{
  "activation": "tanh_gelu",
  "qk_norm": false,
  "init": "normal",
  "init_std_qkv": 0.0152,
  "init_std_down": 0.00323,
  "decay_fraction": 0.666,
  "batch_tokens": 262144,
  "steps": 5574
}
Each number is 128 + 24 x the weight over its row's rms, rounded and kept within 0 to 255. Layers, rows and columns count from 0. Numbers have three digits each. The size before them is the row's rms in percent of the matrix's.

# up: layer 8 MLP up, 5120x640, rms 0.103, rows 455-554, columns 128-191
# down: layer 8 MLP down (transposed), 5120x640, rms 0.0397, rows 455-554, columns 128-191
up455 099:132130102170102101141142140135126132128096092150090105109125137119099128097170147137109144120141090089143125120102120147107126085135110124131113121121101113152121120159135082148088125108106087
down455 099:098106145115126168107113111138125165156127119119103145097098113113126153145145093130131151173145166154088116146121121169151120157119148147118131122063075152077145125102112129145138084130109146
up456 097:122140099125083100102114113129141134137141138128144094159128113158162141130151153130199132103140135134104165128131076149115123133153164143122128092110151135106119129092106094135117136140110104
down456 104:120133138115104142162147116166149119178122151127100136125150132128151124150117139104103127151105131164139134121127140089115132086136097143134154088192131101161122123146106108153104139142181105
up457 089:123072125129105110144133124122123113112125123118112152130142094112190100163125129135118136141127126098152132152134128140118116135146131154138133103108100120135151138113106099112128143137151166
down457 087:181129126110145114134101159146145164131157144116172125087164163119093133133093088056151141131145153131141105145161134110123143103145160140123133171122096141164110147128096133164169108141114094
up458 094:127109156123131136124146122105119119117138084173108122110121112143132111148133182128112136120136099097137101147139128123122107162107170096117096108133114111126124124137132097145135138124112160
down458 102:098068128175181145147101137114112129097128143119126171134155094143096137131126112087117140147124183193135125169161113131079145174130083155125153146150133125093148147186113141111117122112109149
up459 098:148158121039123144122108125131124110151088162131149136130114104111135128128113125126151139080094126111130138096127182175105106106171124145153131105139112092156111165129113163135116116130123118
down459 101:156178094114131114137120179154114122104119142124101165109113126151086135134125125091122151160150150138076093122159133137134113141097118092160137196105127051128107108112130139150172117093141102
up460 098:180148120122149127141135157119172159113115135112161119104135106130162145162141158139150131159130110105150177142073107119133097160119108155107140120164138137108151146140094155154131125108132091
down460 095:121034147121166124130140129122178091175152091125090124140142117110144143145189106154165111121143108120140111128148105157129156113111115113101101100120125109124139134085153139149173120077115132
up461 094:131131142162130117144146101120091126117130157139159148148125134175117131117157148142127145145111134112163129135134157110118117145142147166141129126133086083172141118134141094165137139163139092
down461 102:145146106128121155147142107104160154132132119146138151124140075079144145115112119146123153142132131093118140117123134096083120204174144148164130136087159076100121105160129131096102175089100099
up462 090:121119108093085142144150157140160143144104107101100129109061123168120115134134165144148145111092078164104160141133088104149117132090128122183110187097121125121100139102131127152146129137166142
down462 092:139148067113159147112102138124132138107111109131114122099154090100118158119135145096120095119111095143111107149137102083117174107142147155090121164151106168126151133140134171130141109122101131
up463 113:148109121150115143133136114082124096118146090114118100129096127157168142131106162156146158136114101110101121135149130113113141142168123161105190135146150123109120080176133145080108129125134141
down463 105:148115124131117119103124112175129164130120143148192127113098157121119168112133077144100141129097129169135134107131087131141112118109135079152117095167136109165119161122126144164156143144102119
up464 099:124133162131126115108122096153119089102153094137146128150171123119116121134148100106114128151135142153126158136123154083151159178142140155148080133098124129153120142147114102154140102130106134
down464 096:117115140095110113125107138107104156150127137179134153122138063115156129159164142144118123099141123092137120113143114146099130144134141107170139177131122102122129111156109140082140129160162134
up465 099:165148130117084135121152114143140143159126159130095123127158129109127152103126162115100093113143110102106117045089139133138136136144133138159166095134149139133123168137158129130122135105101087
down465 096:107139171139127118129131143161124082100111115103080127096111132140169147135138113141118145153129109100162166111125144162126163103154096100139131162127150102116147085139121152109091100100131099
up466 097:086157118116127150117153104126147128103145114145156136145116087130149165150135133103136114144146111159081189122136115159160113165156107113139134137091172095136101100114119163070161154157122117
down466 093:132130179175111129145148120146163166128148152098119146134127148105139116113166178120112107136124174143110102120120087111120141138119118145131125147124120108121143167101136119138155128124125135
up467 100:169069156159122121100124092128124185156105129143105140126162084113144117128116103127113095119126111098084152118127180141115144106103108153173164124138175136191134099137107146122121090137171161
down467 101:129162111119147158164122086111105142111110111103114137106110115127129171137134115109129136109086102096167136124122111138135094146150129148180151100127141098088177181121143120105118129147101139
up468 094:107148105185095091152204128097148110061112128153146141156122123146086129140164094141149165131146160147143086125119090170129091109121122120108124141100144107070150148113135172130160140142108116
down468 098:132089063116104115108117090150094146129156141153075142149103134117103124123164080149155082145146158091119137137139128106140118123101137079146114106126121135141184128068148081142161119083113112
up469 098:135140174168076144182133091094121151114108130113124134122146158127121164117107067104146153119103136088114102103181094141121121129115149088093152168149135145137094137146099164118160150137163144
down469 092:161127138144122141156161121101139086181163136126098132156097123151150146103136144113144098142139102155132120121105172128094115163147135166125137106169104107104132139120120152128116156118112066
up470 101:112135132108115114129092133149109133142126056110162110102151137121133129122098126141154152132154139139102107154156137081166142120095123105115133130158107129133111147108186089126168137137125153
down470 105:081118113118115164131119101110107170099100140132141142157109083130118108152134120146175161132127118113125140183123154128133145166119135128096113145139140149107132151168121139122082121146128159
up471 097:122075139128110148151147109176121110153156100102095137099168121137091150108114096121141132134122104095134149130167134108137123124137153146131100179173132155093113180128169166096102110149066116
down471 100:100140137121165127125098116108091102105155125122126154115120131139158104146147173132143142146153117145153124116143137115123121136118138128118177130133121104137116081093097125153123159104111158
up472 099:141108126135154109122119136115115126148118140149167148119154119144169112145138126101080129118170128152105086093145084166112119141114114144088101098122109098101105145106134096132123141151148119
down472 098:124113131110145121134159161121133124125128174122179148157127097139143139122092135145132152134096101153113076130109117124137115144157109166098140141122135138111125152138148105102129157139136139
up473 090:119117152119127123143087140099102149172104142067119144096152145150168135111135103124127114108139151188149158131158144116163143108110098108139168179106109105152076127132171125165130126140125140
down473 088:202112114133133127160169147125099094114129162122157134161153140110143129172134134141114129128127124095159142148144151109124139136087160094063128137147133108122120156116104118110141112138167096
up474 086:146154139118140075116096129141156067120150112118160129112141127100091169118101142117139131125132125152110122124116088121135117131113144059131128112106145115112108131134160147121121094150076128
down474 086:126146119127106104154128124129125109140143123110145100143121116096171135139084135109108160134193115132117170154109102112080120143148107192135170112144098095141126135110111104135140125098089125
up475 098:143143117101105078078146177155155105131145092161127098121103124138098104122136130142133138151121117138140171131144121179115117133130116063126135114095129100098130105132139098099141122150133111
down475 094:132154099154151143112127176137148137118126123154111161114128149129084125120142126143090141062117146163145120148156134137144134123188116131093087104124115130194094137088185175157115096162071147
up476 102:144128120127106121157155099124102154127140155153094165141132106092159110106143134128171145125117102136076130074147119117097142163121131078112170139124105125125133090118159092137094103111156155
down476 098:099144105157132125089126155135126139130121095145132124169117104138115125154171076089144114139116129116194127136101118145146112159125111136170153142122154114139107118121107116171118173135148167
up477 101:180131074143107167129127122073133113173134150169123142148174189167144126149121124148119129137140157109122131111106109103129133173084090159104140133160109155114104113132152148153139153133145167
down477 100:145157055111107176142094156112151138125117120122118138160136151136084132098081129121117154125104109112128125085110148120123134145172141122097157116153110131108147110092166110106121090111134166
up478 101:172162167114063148135117136152127090102122151140118136113123124120100110144077123124113163122103138121141114127134127134105137143111160135162125111110117084139165131089118132133179158152174113
down478 104:125147139149150115154138143132089150083211105121141126140165148156178134108146177120126170129132153141152167140101118116166123143147125144114106138161100144188100068132157152134073115131094127
up479 126:098080133140162116109115125125142177094155154092091124135170105093115109117093139102112156118117121124109140148103123123130110143144148130142161139148146087135094099124153165160100076129122121
down479 132:099175109146074109126103153164163155146127152098117137131153133124142079141104092129122137126112129110115169153156169171109109145083105125132139113150128093112162122089147142125113141133139162
up480 093:130136118141153085114138121133113154083136135133133119107161111094121119135183140118154149146149132105116099129150117130122133185155097157098132113125127135103113115099140118154095179151075108
down480 087:131138132115112148101152123111124097115132154111123119093107090129115104117152115164119155139129155199178148145153141144132106132132146080144113133136181108186159113157134129099162077111134151
up481 096:159151143125117150118123176129146127117120166103099126125106151113114144128139134139142137139143126107123107104117107071085131112121140156119140180098137091140095115159126119124131098088090141
down481 101:143180155100123078096140112127156105128131086148107161108154159106119190086149134072104120131129098129102127082129158123147137138164145165138131114127146133102139146148158103141123143155142136
up482 100:134112125135131157143138171130112119111111143174116102139136138112146131129096128147094135133135099143142130165114136146086116133125142135119127192158101151171108144145163122119131124145112111
down482 096:135156146116154160122135130157135088128141136112135147117121127123064154062095129123143104105086069126163103112154112113146113134098121120157130104119125129112131115107157109137131119077094105
up483 098:158128147141116108116148139112102086121094157089112153127168114111153125139110083135137124104142139138131158129147153109158142166069120087167124115118148133152164095154094115120140127169142120
down483 098:162116134138142083075158115095117139123116151162129087110095117137139145133161157121132140105124122166109148161123152166147098154100149139122125092177126124156112115133116117126139164161094096
up484 098:121106138089111082133142130104087136075118124127116103118108100118141116131152116139117143127181132123144094082144134119133145114101174131083091130149151120135084112120146087159105163129118153
down484 098:118134129114117139130132129124124139137165115159155200126098138158168156120124142127155102147075133138145181144105149098071085108120122074129165106144133134117083145134151160098103177098092138
up485 104:158136138136175108133130161148107137108190110147142103138089136155160124108104085068090102144115150144152106149080158160106094168140130151104143155138183124181164108113111129158085081115104142
down485 091:143109114130099136119160116129070172133126081127100155168091076128139108148154141144126120126085093159123141132116114111134138163131157115123146118140091158161127137133132096118122140081084117
up486 097:131103142140123140099120141167151124097085122083136148081105152149126134094145154160084107153156156131121128105088147113107168083120165111166095120141116145113082131141089103101147156128131150
down486 095:121147119119124080135093115191171151146110166085138107150071112126153145106128192110120137128089124130127115099178111107140132145127115131127121131128146151125143141137116123135161100139096153
up487 099:127112112166114171116152079125149174124162149149113117059123132131172147129107157132124142138115109174115123171122128115124108130100178131101105124146125127129139157077093113138194067120136137
down487 097:115164143141084123088110145154136117129169129142127140163111145123095083152118164141103135128127134156148177048151095150141136126109142125163165100147148171133127100109115123091166150161147121
up488 100:104133066123115094124147133126106084156164155139123118086131143151161122117121109173107128104118159126102176141149115148113121115106090095113171153116111171097136154142117168135166105097145115
down488 095:163103168113124136105150136145125109130090123142131158175111126141100125118100175135164124115182089116135111117118143154174118099128145119132142145125143080129131083129156123132108107143083101
up489 102:133117093098088131124148100116122148121193139126121137088164116127133142169110151143108115122139136112146135153159127090156129109184157181119119143129116115137150139116114103136135122119099114
down489 103:102189124152146149134133098091119161135111147141141161122105121115126121118128099089127104137126138108087125146131150165120107120136107168102157111123136163158135157166164107145112133151143133
up490 097:151124142153133119126114154115090125095151087112120096115122149102110128098128097144135150079101145102086127134059145113178093121130124132149124106139109085102149115156133128129137098126099129
down490 091:139109121144111142089128130110097130144145125150164178169112138116114149133185119187165128153133120145098087104165086146089124129162114153149109129162125163109132112096095100129103139116107123
up491 103:115147147137123149093124104140136094109108092150166106137141070152149138067137143140153152126127135131149157143123123129150088106141128121130120184098129110146144126100104125158116123164154090
down491 096:138130163134087118158100147134122132103069108107146146095118152154134140127143144176106152106139106114097181169100133120116120120189097126116108101129098165136114134153160148115129131122106135
up492 105:166115115162165095079109121168095150157122099160140145135131134107153092129107118125144157159160154124119125121157146130088127080151129139123159119109136127118134126086089123133123156101112094
down492 117:153122134168117120079075133097156075133136128175129145131143136102129105096105142144151105133086113141156170102107114108096128120122119101132119141126070146104101115158150110094159121130093086
up493 103:095115130145123133096080141112100153143107110148106134171148142146161110092133159084158116120138161128112182142134142159184091155131123114113129140101168131133144124104105118125135133127121133
down493 095:133078153099163119138085136134101106072139168087183103087094115141102149154111099091164140125134105108136112174096142173122131153189129143109147151128176144103125131114161119153118080111143160
up494 091:102143156109106142121142166088124104107128066127145120101069128089157142128119154134111114152126103138077117141128140157169160100077130173142120152144165132135135133104125184129103151129117113
down494 092:104111093137138115122126100135133148137113156133167158149150118115146110149165148122122166122120117134124107130134092087136143112183094141134131128149115186123107159139089099147139140159097103
up495 092:107126158170086123104103125145103135120182107107125109135136124168163141125181106085134156110102158125154119099114146147112106121136110136114138144156122151131151111139107106124148142131118143
down495 096:153157123150108139104118170160136126136095152100155150130133149119107089104091139116139130109137078089142116151129182119135123140077108145120140145125132116118131119129169136119117129147133140
up496 127:098109115093127119151129099161105159124135136151153130119138126132138118108088105086101099131145131137149149187111107127132093111141124123104115153109163119138133108164116134125134105141114117
down496 125:162109121157102110171099125091130108094175111118177131128143169139120095111091159164107113118143109106140126170134151152140142090154115134115106154129128099157153087135118120086076113158120126
up497 093:110144135147151158116123118149136136074123137192100140125142131108108150159113131124079131125190160130133080126132140147100164112161120155090144064147130081093131167098122146117111118144185145
down497 099:161146138118118133129163130108138129160120145109116165139110112146132114124141138130122120122137063136160156131113121107146086152116094157128128103146127102111131137106135156137104119110145112
up498 101:122125122152130153126139143114115129108122118118064116090141096080136142121128130109117133138161161131141143138114156134160123109151157151153101150110096156145104136112109162145107151084149123
down498 102:143153089144153120146101124113093129114088131116166185160101155101120165130124127117111161128129124133089140163092159135105114145114190141143146154118124110142110128080161154136147135102160091
up499 096:130105117106132140097153140110117139107138098160137138136107132151086142170098091109110167099132128128138164126131141152120117133176130162122110112129095105171134093144151153141164103145121101
down499 100:113170130095127097073118142130109109123160137113169115100108157160144106093091151100082171129120117118166112164149096066114138135113099104109093153120129129118131132150170085109171137149111095
up500 093:138107110126139137114152128110128097105100109080102105150121119137135109134113093116098134158129150124134155108135164079086186137142113133121157103125120100060113136112158142177125143102120130
down500 092:131117087122123121139115138114142131107148126115127085122113094094129099137117126128083105183156108177102142138133152135150113135112132156099102129114139127142125122091078097098155145164092117
up501 096:143121120127105156146191126150135158147100133118136115137110144082151121121087155110130132127116132168151139150160166141125127102122123096123114098133113129107116138121143140137149118132095138
down501 098:124168083150121125131147117167115115107115090151109141145160123138122132163129162128132137161098084139137129065099127137147117154116117105130146173146140129070170170080104120107153087105102132
up502 100:140131124142113103124133179132112119136135126159155154123152128132125090134120138100133135112125130143096137122170145143141151095100127102061133142119138146139093093134083099181143162132115154
down502 095:096116134141155135089120153102127108117111114146101122118202083118138110131097163132107146128162114148115095109100128117163141128100154117105141158125151123125108128106123112162136145162123152
up503 098:136124145098096128110150135150121111143094175149093109101134113159142100103097145123152136160137145116108128121096103112141136103174134110126125131101149124127126129096096070123152120147092137
down503 097:141111144120145157129154140067132117147151091126130168138138122150154109113112117101125119152132127161162132107194129127104085135151096147119107126163126108155184106116170154140116113127117102
up504 104:166136105132146120121112106149143157152145108118154154138131114149146137154139150147143108127168137119127104140166159134126147126104117172075142163149112103126149137131147127144116108112107118
down504 098:133093084127101122076141100126115134150075134074110135114120119111133135111085100085120143062131152188115166132159093135117141157116095135135132144138136165117139109142118148119112145101119126
up505 101:120132127130125088118139126148115135135111143177143137095133127125148126124064155115150090076133087125119112129129159053116127091124102138133094115140121113107130152146123104135161085082139155
down505 100:119163096111131127140110107156141111106084125117130154151089116133142164180146135121134139117111166142199084148146148148113133180099132087080120108136127142132122165128142125117131133150117135
up506 100:091180112113114095139160078122164124107050119123168093133113091157135122162148093169141165132143137125138146144112175154128080127148136064112123137160134120117089119115119141133135125115113142
down506 101:125169135091131148139123144099081125124135105130145126080132140151143103156138136148105088132166164140104169110103106143099132116108140140118137145109123094112148105113091093165148131082128134
up507 107:155130137134153111104129097150094119145147126148100098133113147130153145083175167119131139134104111119123100113082141145119137127162122105114136112122127145121098170106134130116066181134175137
down507 100:171167123108141159137135127148114082108147104118116126127075146133096091167206125112148132115119140152119125107155144142141128133126108095156155127141102132132155144124148125123101139152106138
up508 113:155120119093100127133133134117149104170171132137138148123128096149105135132150123123135128118106111101152123155127119096152119130162163118105126135171117126125159148141116092154115164126139150
down508 101:119086082092179155059122112149169136130142076116143128158190149069133134103182153104113117143153167174160176113144149146164149075126123119109143127144158139112136172147123121139099136107144092
up509 098:114110082132118148142148097126142163159126148160110146074118142132133113155083152103145136178139113106125129093110116128158138123184107093147153129171104152126136058153094145125150160170132108
down509 098:122159132127143138166111095080117143134128169154144128138123130108120138122108163127125151127138141152134164136163076119161159165114154120153133141124171086108108141124137121132124110124117157
up510 103:103125120106125141097106120104126126074105108160139123109122126096182109124150139112106145133102111106114182141129138138094157095094157081120100156124131110093110126153121091099138181146141121
down510 099:127155139114128111113093056115117103120112125114112140125101093107116149139173108111140112129111168117144106111087123122156141129122112111108080106118114155113124132112091115152140129193110130
up511 103:126128092104118097126114118109115116127100118117134135101126114162113110113150161117146111133159110116129112138120095111127133117155104146133136127146125114164114096132125162148127120136160139
down511 103:153129118130124159143130136179095156136129112111114119161083145167103113159088131158138128161122133114066131155118096137131178123122123130101145154133088168108133129123124139169119113075136133
up512 097:138086118108134093113189114107125133145082142080171076131156111131086113154193128099094097110145146102108091130137111113104122110106138108126102127083089102124146122134128139185155131132157134
down512 093:071158112133132148129135119121129182131112130096114121142126175137122159109112146142162143099127140112103122106121116123105157102099120122105105105164132118160110129123160097156103089152128106
up513 098:126116119096134147096155110112100144162099109162165132121125164122122150131125144143125142111129138150161132118074097116124131173144098138130155132135138080126111097164159132154109130150100137
down513 101:136129139110107103122141140166145133143134163130145141145124114141118138162147109091165143105152144110104152139130168082044117119139134132119141137121127121108142135115179131087120126115166109
up514 090:172078143087134133149109160134119130134130141104108127102162140123154134119065113082120127099152115114122123139107168174192128179163099120128138126106117092129126135109141109151108139182133115
down514 089:147157118077068138118099122127152155116136115127081121131095131138144145094090152128152132114132152081124143121124096120163185107111122151130126132101118119116136156110108082083103153144123110
up515 102:153137130104140101101113110107105133120103101128142118109121134132140125106162173148121130131129136157137157134157182124104149141132144113156121108119095098140109110133109158143090128131140118
down515 102:093111115136121109143159086110161154119092109156127108110116110133155128139144137122158134149076160094113117132101170088151091139136141190074157116120085135118134136097152138166142152163149124
up516 098:140130142096162120152131134151125098157135081149168124124150178127092087070119140147145167127200145126135134106061136124084119119108130156141128093126139150131106107129143126119133088143145155
down516 096:071095154149060145139145143106128172084161117123164162125104097120155172137101100100142132129102151120078125139170108149153129101088106084142104131104111148169167128112144112107147163136097115
up517 100:126124109096154116099118131116175114119111105120134181108165104108158134160120155123152168093134143169120102163117132125156095116131104168099135149151154103146095135119140116109099091099138164
down517 094:142155117109131132119117151075132155116100149116124137108103147145095164117139151126121092109127145147131107143162142123142184161116120169121094093123136094108127117151134176131065127152112122
up518 104:072134104109109120144112156095131138105124130091146089162112125131117149141108118140097149113157124132145141140142145149125102154121161119151079111144114139156149104167145133085125086111083155
down518 099:133158119137118080127095148152122144089122126141125121138127132173137111127094135138139169103136146119093119157111130091099129193093124084147140130134136158145121132100151110118087104104118081
up519 098:158113134116147163073104178127116165150142080143107107148179100143104103118132104130148122105137181132085127111132155131140133129170109146117141082087083134082125148117101114157135118135138115
down519 107:150093107100060147080077131108153131103123122172112114088138134123125141154149076131142125149148139114106095157135133141167169157140070161144110144131106116099129130110105156135119106156149123
up520 090:150145176133135155143146106096124091123117165158144116132149097134130102176091135175083115119144136100089085119142072134134120106157117113134138126140125163102128082107159136113086138105093115
down520 093:181121091091125103147113085118142113102165066111105099173101149093159156159082144102123123136113132127171139107118180125123144135064160112117121146153126114112125150105171175121122119106172104
up521 090:121129173177145122145113145135094172134068126130103148097131132123148158127161145093116108151158144116123163137113132150090172127141169100145108110139153132137110198102095159134172161055123167
down521 093:158126104125120133100122125124133162125123134091122169106112102157128094132135115137113136121162124142196124123112134079128113096106119127123108139158069120127082096122140115163121149161111147
up522 092:077168154119158136127163094122115152105143120099174142101141113084143141167171149123172136099124108141157108124166127079149132099090120130097112155161139134124096108136160091102139102114139141
down522 093:107125131146095129147079130152119130098131109141132120188150112121167120134049116134113139138079110137135142120097154164123137083144146095160128136107194146118158114135110084143131126137137117
up523 104:085147114155134120143111131110157154167145119130144138150115111139104133096130110136153149172171091143122108089128103140123130138056110114156123125137146101131110146177115120118151158150115126
down523 111:155084132104107131145077113072121116127148117126125095109183117092125118094122149161126127130156162096128107080119112166104069095072118145099178129095169127153137105102125166163086149118163133
up524 090:157121128134137129096065128152078136143143152146180132146160147150128121140155147140111114104163152127079136131131121088114143126114161119115176117147161117136172166157161153150111128128153139
down524 092:117123104174114116159156138135138159140124157114176121131115112150076112113126108125091144160101159127153080125129078136087159166119106132086154155149124143150124112113120141134088144125134116
up525 102:164127106103123124104083083153190162135129119141093128114200125127126145121113102107062113132190117132146165105112137100157148149087144113123151125181141152089099139150127108103156116131106134
down525 089:090097117122137134132129134103094118092114148128134153165056141113117117169114124117168130132118146130154182113122091127139130141130116164156134120155129138154147095109141135143137147154117144
up526 095:097122109143112085145118133131141115138120134113124076106143192127149141166142103120103119131105126148144153142154118163116134146113157116117122164157125134131139121140113170140113133133187128
down526 096:093103124124140121115148113128125100162152138047127122114124139153161134132099150126096077169083147155166143128131121160124141110122156123106117071111143156126114151101103150156151055145122128
up527 100:116083139106128124152146080127091149131094123173132122125136139136106103151108108138119166160142099168126068147086127135178131106156115135107144162122090103171149101112131139145111115172085169
down527 101:108111078123112151119113117116123136112171138187096158148107129161118123115162160091101139091125152055161127158162116174127098093127131147141109138113129137099145110151128114158114111073187100
up528 100:120090118146162158166129110130131108111135153126084177133105129113116105140155153158128097151172103071149130126128125165131115107111122126102118135129107140107140120080140118141109091105155107
down528 102:120113144125140111135130139155108159146135160123099087117060123149148068129143180163088146131112123122099103131135134103125132112164114113157144123129119154128091139183134117105123154158135163
up529 107:102150155106138093134129119116113132132127099137133114121124130128097126110122163137121132147083110094193067155120127113112118157155124130105126088135128172158137108128131171139131126106096120
down529 096:114110122113088100127139143134131131081124106128126093167176120139088134176102112153140125129119127111174118141087122153110121159091144137136156078138135144150106122132133091125093116117111102
up530 103:101108145109146126145115155125124125131080201153113142133165156087174139127152122146127100100138142146135117126128175110172121122118118157114102118105113110125120093110160118123112105136108150
down530 104:103144139136085115104159125145093126089112144120141099114164119148140150182086139117113126113078133143138119121100103150145126089155136108109133130098131123124138101129098104099144128114107137
up531 099:139132127078103133148109137117086111098116120153090110175150143118169161103114115137108117071119098120141101141122134120155135152102134146135129150112057126136104122140146158148115126133114141
down531 098:100118175068144085087159154118094124119139124158163152124105172137114138155129134165134102097135109208104121133110151160118098176162117101150090121115107111121140132147157142135116138136141131
up532 106:153104170147102102115130128135133121119129139124106116135164145095073109089171096134133125126150136162133116122134151136103151156140115082137097108145174066107110152140160114118147133126087156
down532 108:082143081151140131121103144175116135167113126173078128121093137132137113115132137147152119095136136144132132102065145124144111090131130117106142130166099148104143136127135112131142131166148148
up533 105:152147111109119148118161173166151138137133153111124127145089123134128140105150133125074135088155147143119086145129115102116162178129146100144160123079134104126102111139113127097122131124135088
down533 100:111101124126115130148115099104117117123163138121067144125047151071132112150108114116181113139102108120124139148129187134130138113117078118109087134114133086120153138108109138147127123110103121
up534 107:117166139090154140108129126138184147136186148121108100119168102100154129100118073165139119119145103116065134119083105151125113173106131099130124138099131177169142102125103142095145118110169104
down534 103:164072143154108159153081118143100132095112125124146154142139179165096135154131150126138106102097159121163126094157141109134153117088106106107155180116136120111106142116074106117119092138111112
up535 094:119128129146114083141109160126145157161139080120121129141168138106117102146134114159120124124121149100133161149138138120105114116121151141076105113143165165168144138128137198149128135122117103
down535 095:144121116091117131166124121141132128136110131161146095156090152161144162078111127100134130120137106126142122161135125147147132205111158123163095105151095155144099115136121112113132134102130123
up536 100:166135108129180094158134119127100071188122119111170120119074101123106115139135122143132150141101148116097158152158140133145122137129117133124114101127112137160135153177136189124113094158120104
down536 103:165176079120137132067104130107131125108133102140131147131170140123130122164131120139100119121122138123128145145114164131112116140128118123116129117101086131115109140095143145130124098118088117
up537 099:151130157080105150153132206121087150093120099113154103140147081134103159129086111126138150145166116107149153167149150115124113089136144164152125147132109171118140096116101126148133132131149100
down537 096:120143133130115135108160129078114155127147143149124139171120131159158120120143103124113093131146172136143123148106132130102158128132128194138113135106109128152124139130096100145162132118164156
up538 100:137135138123152123158106125140152136116112141167169141116123116162140119120168105113152133149149166113149116138100171161157173113147118126132124099150153183145098145101223116113133131081140151
down538 097:112110111103104110154107112130121132124184134128119097141111157122114144138116108113139155093132092091084133166107093119126101110146064131142124110132116132165114109129079132149107151151113131
up539 108:128113155109071113138166153132126082147168123142121158101135098141094117131184132124147147143095132093080145146105135138140133116105106104119121171098146163141080127131189121147101160101121127
down539 082:124110102143120106078098130119094142139126131126139056143103139102163123102141140149154141110171113121151101135159088150097137133164126143108172059137134128135142121121096123125145121179089141
up540 140:133130127126159163110126154143117116147130134139107111107149174148093143142114076121086109124157134124146099122134138120159126139121104142094148138129127142128114081156167122078113149154146127
down540 184:090093151158133121143163114142090110072111149156064137144123145118094191129163137112085117145152119106118086133127121152122152148131122097141154087093090108161100111137156151140146106120092114
up541 142:140149145143123127157133128113134150102146109140139153113143108113166086105114126112094174122155108118125096131124137129119127113116118122176105125136118119155147109124145149113167154123144147
down541 112:104113127120119092106146167160145123150131125159126141118097151142111124151144128129141110110085161120132157142161130143108118152133144183087114117127139156128135082161114122144095106132135141
up542 095:106107130129114077166107131130136142097141131123128098157132149138114087097154179139151129168137155152141165088126131163160089133093123123126139167127162137121150128153150096121150110119109158
down542 095:112133117110132126098108173138112121172129100093156172128144126140129092190147100158116136092092086127117155136152150151085116132111115123127141130156094142145144163123105127093129134134134141
up543 095:139122162174134099124142106118120160123125129153130177118103166131147138097131094108076096166116104115105128154095089104186121123150094119120129140100070116119134138123115156112145131114112120
down543 096:124108113140112169138140113130163127118137129099129077119146118157063088154172144115133166095130176184179139117163155178128131193115130147147190131115140179112113107137143128135120106102121109
up544 097:106123175097129132155082139148127116135095131145091131117141161122086097136116159112109113152129137174096099128154108133113138129082100101117125104141120132132083131119142166112108122123159099
down544 099:143146159130080080157138124089131152141129104108165116156121129143118164175159160156128089101119127105131117086105139091117118132129153148138107111145129124112139175106149157110129112103125147
up545 102:142128128123119123115125164118162142142132106155155111098142115131098088098113156165159161118116124121148082147139116148092142105146098124130143141089103148126137106114104122104144122136184131
down545 104:095116157124075146126163100121093134082111131079118136151114151134164134142131147095111136129125170124107160114176123105142100143135146146078124147112132091158170141129122115122146121162132108
up546 107:137170111132130090119097120119113115134150137134110140066081145135108104152142153157137166154052151179168113135135083118135106160165115121135113101125127122140135137161112124146163127162121155
down546 109:078101127135108105105154141110130130126149080111165184121132063126168134092134153080135087128172100118115156112104104162108101141157141123104148180110105115162113123093101123114142114124080152
up547 089:125104100138118113139155154126120127121154105152075113135177106135126126074162094146133136156167116123133108148134145151143140145177122156128111133124167112120146121150131151089138125138170078
down547 093:117105107128134132129172155134174181124133138088139111153145129126143123136128139088076119090075114130159140178096140088112116149119139160139133129177163135102129159111149135158147136134130141
up548 094:111165122152105112188104142115159119142105117129089120117103081139164099147076152150077145122073094104127132169104089108101124081124112117137109132125116112100118145098128134140108159174133096
down548 098:116125129139146154104155103147147092169167152086122156186147142126082104116118144112131137133139152111150142165149137137104101185147146129148102175141159131157110117109141089166166117127104125
up549 097:153145157146134151165090169088086123150107101141141136126077143116102105168163164099120062119123118138079152129129151105152164138172139130148116145143130137163107103202143126140101143118141094
down549 095:084117104148132156106177117156146158100134083115135094152065125139149085154119104138141175122121101158130121129136111178153112123123174142166120158143121113131117111131141132131141138131137134
up550 108:113067111167111114129091121110115094107139119124126133151177138155161103139110117133112147163104128138124083148152121098141151157160132121106114154147150124136144121116072107146126160102128105
down550 105:173172115099103113133136138140173135177119135156138120129166130124104128111126097139116122126120131161133125125083112150122134144106135149153103151088120160119145141114157144097097110144116166
up551 097:071130092146146083147116104150113147139179151121101169140138083124102133115139085172094102145114093126147127162121111102151115134165126116128140091110106103135177081119129142155158140098117110
down551 100:179106134133121143129104101106120079179138157130111079114077126114134142150135116110073122146130101138143094121073105084156127147099105091134150132083154157085116124099134126142120105106112090
up552 101:099110094139146130125115174108122121154157134129139122111091098137153156096122109122095100134110156098163144143131084117141171122134117136144124126113115122136115119106154161135153127182149138
down552 092:171130151122119103124149157107104119121146144127146160125089143145129181090106143105102117106129132140101120127137124092128160125114126147089134119150145145124112146101080102133157119115116117
up553 097:139143142120134107132118120144116134106166153111139135134125095170123155119193167142140101099169112143104135149120152135111118123165108103118123089128143113077116108147147124111083145148164063
down553 091:118123139110145101150123126125095092138107111143104132158135102120087125113158135135101134141134149144144150129121141114086123125109125146126146140119100154140123132127137162160169104143107113
up554 094:163096127125128163160142107126102101144139128128141128133135116049092137123118103146122157133160121153107143148120105128090143113130107120077140125132133158146078102072105098089146134166103124
down554 097:118158105144124143140162140111149152145146123132090160173124180088124142100122129182156132131146104128153120127197106140125140099132138101117103119138085140127174090129160137151117110126084085